config = dict(
    n_layer=9,
    d_model=320,
    n_head=10,
    n_kv_head=10,
    head_dim=32,
    d_mlp=1280,
    vocab_size=5034,
    activation='tanh_gelu',
    norm='layernorm',
    norm_place='pre',
    norm_eps=1e-05,
    positions='learned',
    qk_norm=False,
    attn_scale=0.177,
    bias='all',
    tie_embeddings=True,
    parallel_block=False,
    init='uniform',
    init_std_qkv=0.0278,
    init_std_o=0.0278,
    init_std_up=0.0278,
    init_std_down=0.0,
    optimizer='adam_variant',
    lr=0.00147,
    lr_mult_qkv=0.4,
    lr_mult_o=0.729,
    beta1=0.9,
    beta2=0.99,
    lr_head=0.00666,
    grad_clip=1.0,
    warmup_steps=550,
    schedule='wsd',
    decay_fraction=0.87,
    decay_shape='linear',
    final_lr_fraction=0.1,
    batch_tokens=65536,
    seq_len=1024,
    doc_mask=True,
    z_loss=1e-05,
    train_tokens=458400000,
    steps=6995,
    dataset='wikipedia_en',
)
Each number is 128 + 24 x the weight over its row's rms, rounded and kept within 0 to 255. Layers, rows and columns count from 0. The size above them is the row's rms in percent of the matrix's.

# layer 3 MLP up, 1280x320, rms 0.0569, rows 597-616, columns 288-319
size [ 92  93  93  79 105  96  91  84  89  97 107  98  86 110 118  97  98  80  62 111]
[[152 172 120 139 151 150 128 137  90 162 119 119 122 112 128 116 102 161 149  57 133 132 118 114 100 122 143 101  90  93 111 127]
 [120 122 112 131 120  93 137 101 113 171  82 131 141 129 110 140  97 100 114 126 153 121 206 148 120 133 157 172 137  91 135 154]
 [112 120 149 136 174 129 132 103  97 145 111 144 146 140  77 122 131 106 139  71 127 117 128 102 111 146 117 128 156 107 111 135]
 [171 118 132 118 167  91 111 129 129 175  89 104  88 135 127  77 104 114 116 123 128 170 149 142 122 116 144 150 145 145 133 130]
 [126 133 117 145 140 146 115  95 143 134 114 135 120 126 130  88 136  65 114 107 164 140  95 153 159 128 115 105 168 106 116 179]
 [158 150 158 167 158 139  93 106  91 138 133 170 133 138 109 126  90 140 160 126 136 139 160 204  92 122 111 150 149 101 114 116]
 [157 146 170 146 117  98 125 116 107 148 103 122 117 140 145 139 149 102 105 110 129 118 120 163 136 126 161 138  88 125 136  96]
 [115 133 125 137 185  93 179 120 105 104 118 146 151 135  79 124  97 131 113 133 140 150 160 138 131 118 141 136 109 121  96 136]
 [110 112 122 162 139 128 101  98 179  87 132 188 121 162 176  97 112 117 163 105 172 162  77 116 136 108 132 118 134 148  54 116]
 [172 154 110 123 131  84 122 106 126 111 158 123 155 117 119  77 105 150 136 121 117 119 181 135 109 123 119 134 105  94 109 121]
 [168 158 106 141 155 125  93 146 118 141 118 140 103 153  85 123 132 122 137 113 127 111 155 143 112 101 156 144 131  79 153 120]
 [ 88 128  79 136 107 127 138 110 148 104  83  92 144 116 138 134 145 131 132 117 144 159 124 119 142 130 139 158 142 124 142 140]
 [106 122 104 173 132 136 108 120 113 127 148 128 122 132 126 124 141 133 161 124 111 131 109 117 153 124  78 178 147  91 145 114]
 [176 146 129 134 142 142 126 106 178 127 159 115 142 162 161 127 136 130 174  87 116 136 114 145  96 102  86 121 118 129 138 110]
 [122 121 149 162 145 134 133 119 129 144 104 153 148 131 143  87 146 147 142  93 143 120  87 144 105 118 129 114 142  69 109 134]
 [144  92 158 139 178 144 136 121 107 144 133 130 139 142 130 125 146 102 142 156 155 128 116 175 160 136 135 177 144 105 130 101]
 [113 139 129 119 128  98 130 123 122 122  89 143 126 133  89 124 110 107 102  91 136 112 162 127 107 126 129 132 174 127 102  93]
 [151 153 100 163 137  81 124  88 103 122  86 147 106 133 134 127 128 111 126 110 171 119 115 136 113 106  98 169 153 149 121 113]
 [140 153 185 161 134 171 150  94 136 143 125  89 117 158 115 140 104 108 121 146 142 126 157 171 146 112 136 187 142 105 144 139]
 [100 138  96 106 140 137 130 109 168 155 105 128  93 125 169 139 126 111 163 111 131 103 126 129  98 115 145 140  94 132 117 119]]
# layer 3 MLP down (transposed), 1280x320, rms 0.0448, rows 597-616, columns 288-319
size [ 99 129 100  90 105  92  90  92  88  97  85  80  92  97 129  90 104  80  89 107]
[[ 86 104 100 129  87 109 134 117  97 139 152  91  65 110 141 109 175 146 132 155 126  94 150 112 108 132 108 161 137 163 135 144]
 [160 124  82 194 169  90  95 141 105 142 125 102 144 121  72 164 132 109 139 124 110 124 157  95 121 121 136 162 112 126 122 134]
 [162 157 105  81 119 100 110 135 127 115 123 110 147 128 129 106 104 140 202  98 146 126  59  95 148 133 120 145 166 138 160  76]
 [111 113 148 137 115 141 100 150 123  78 141 158 117 162 156 168 146  94 159 139 130 142  88 110 117 109  94 126 180 171 116 110]
 [ 73 118 155 126 112 103 100 140 130 107 124 100 176 128 101 107 169 152 104 136 145  78  79 159 129 124 119 121 101 116 144 141]
 [156 133 124 170 106 114 139 130 121 139 111 145  83 146 156 121 130 125 108 157 113 142 169 122 134 140 125 122 118 114  70  67]
 [140 144 142 151 128 140 162 137  95 112  71 138 144 133 118 147 154 116 129 108 139 123 181 132  86 130 136 124 131 100 165 131]
 [132 157 136 108 106 138 146 111 101 112 112 144 121 132 111 108 102 117 166 163 124 113  96  75 133 117 126 116 143 139  96 147]
 [111 125  93 109  73 158 122  98 125 145  91 115 140 135 113 145 105 152 131 138 121 113 139 119 122 163 156 151 135 112 144 114]
 [112 102  71 160  84 128  93  90 121 137 101 127 129  99 118  92 108 108 109 145 132 128 154 163  79 154 140 108  98 135  84 127]
 [130 138 120 132 110 129 118 115 135  90  79 113 123 119 181 119 182 125 140 105 100 138 126 152 181 127 154 170  92 151 130 139]
 [ 96 105 107 106  93 160 157 145 109 103 136 106 142 122 124 112 162 114 166 112 110 160 151 139 161 108 149 147 100  78 114 155]
 [148 168 147 126 121  98 139 134 125 165 113 148 201 159 130 164 115 132 139 150  87  98 127 163 106 173 139 103 127 132  93 127]
 [103 111 100 145 133 151 131 154 131 118 130 149 125 144  72 169 134  98 156 119 157 145 125 134  99 124 119 123 136 129  81 121]
 [139  85 130 120 176 146  97 114 182 130 105 118 127 110 150 126 143 101 158 119 120 103  98 144 125 108 109 142 124 170 104 139]
 [116 160 116 120 133 144 129 107 107  94 129 135 101 122  97 130 165  92 161 105 125 130 150 122 101 142  70 130 100 182  99  97]
 [149 134 110 161 144 154 172 151 140 111 146 103 129 136 123  98 166 140 157 155 109 107 158 110 133  95 157 136  91  69  95 136]
 [126 138 144 110 111 135 128 118 127 123 180 122  97 158 135 145 158 131 135 124  94 148 133 158 146 120 154 134 132 131 148 148]
 [116 111 131 109 141 122  81 106 129  85 132 152  75 174 132 153 136 134 147 112 109 124 130 109 122 124  87 164 142 130 132 122]
 [126 104 105 132 143 140 118 117 106 116 197 139 147 113 152 133 106 148 136 165 132  92 114 109 150 140 116 108 147  88 143 109]]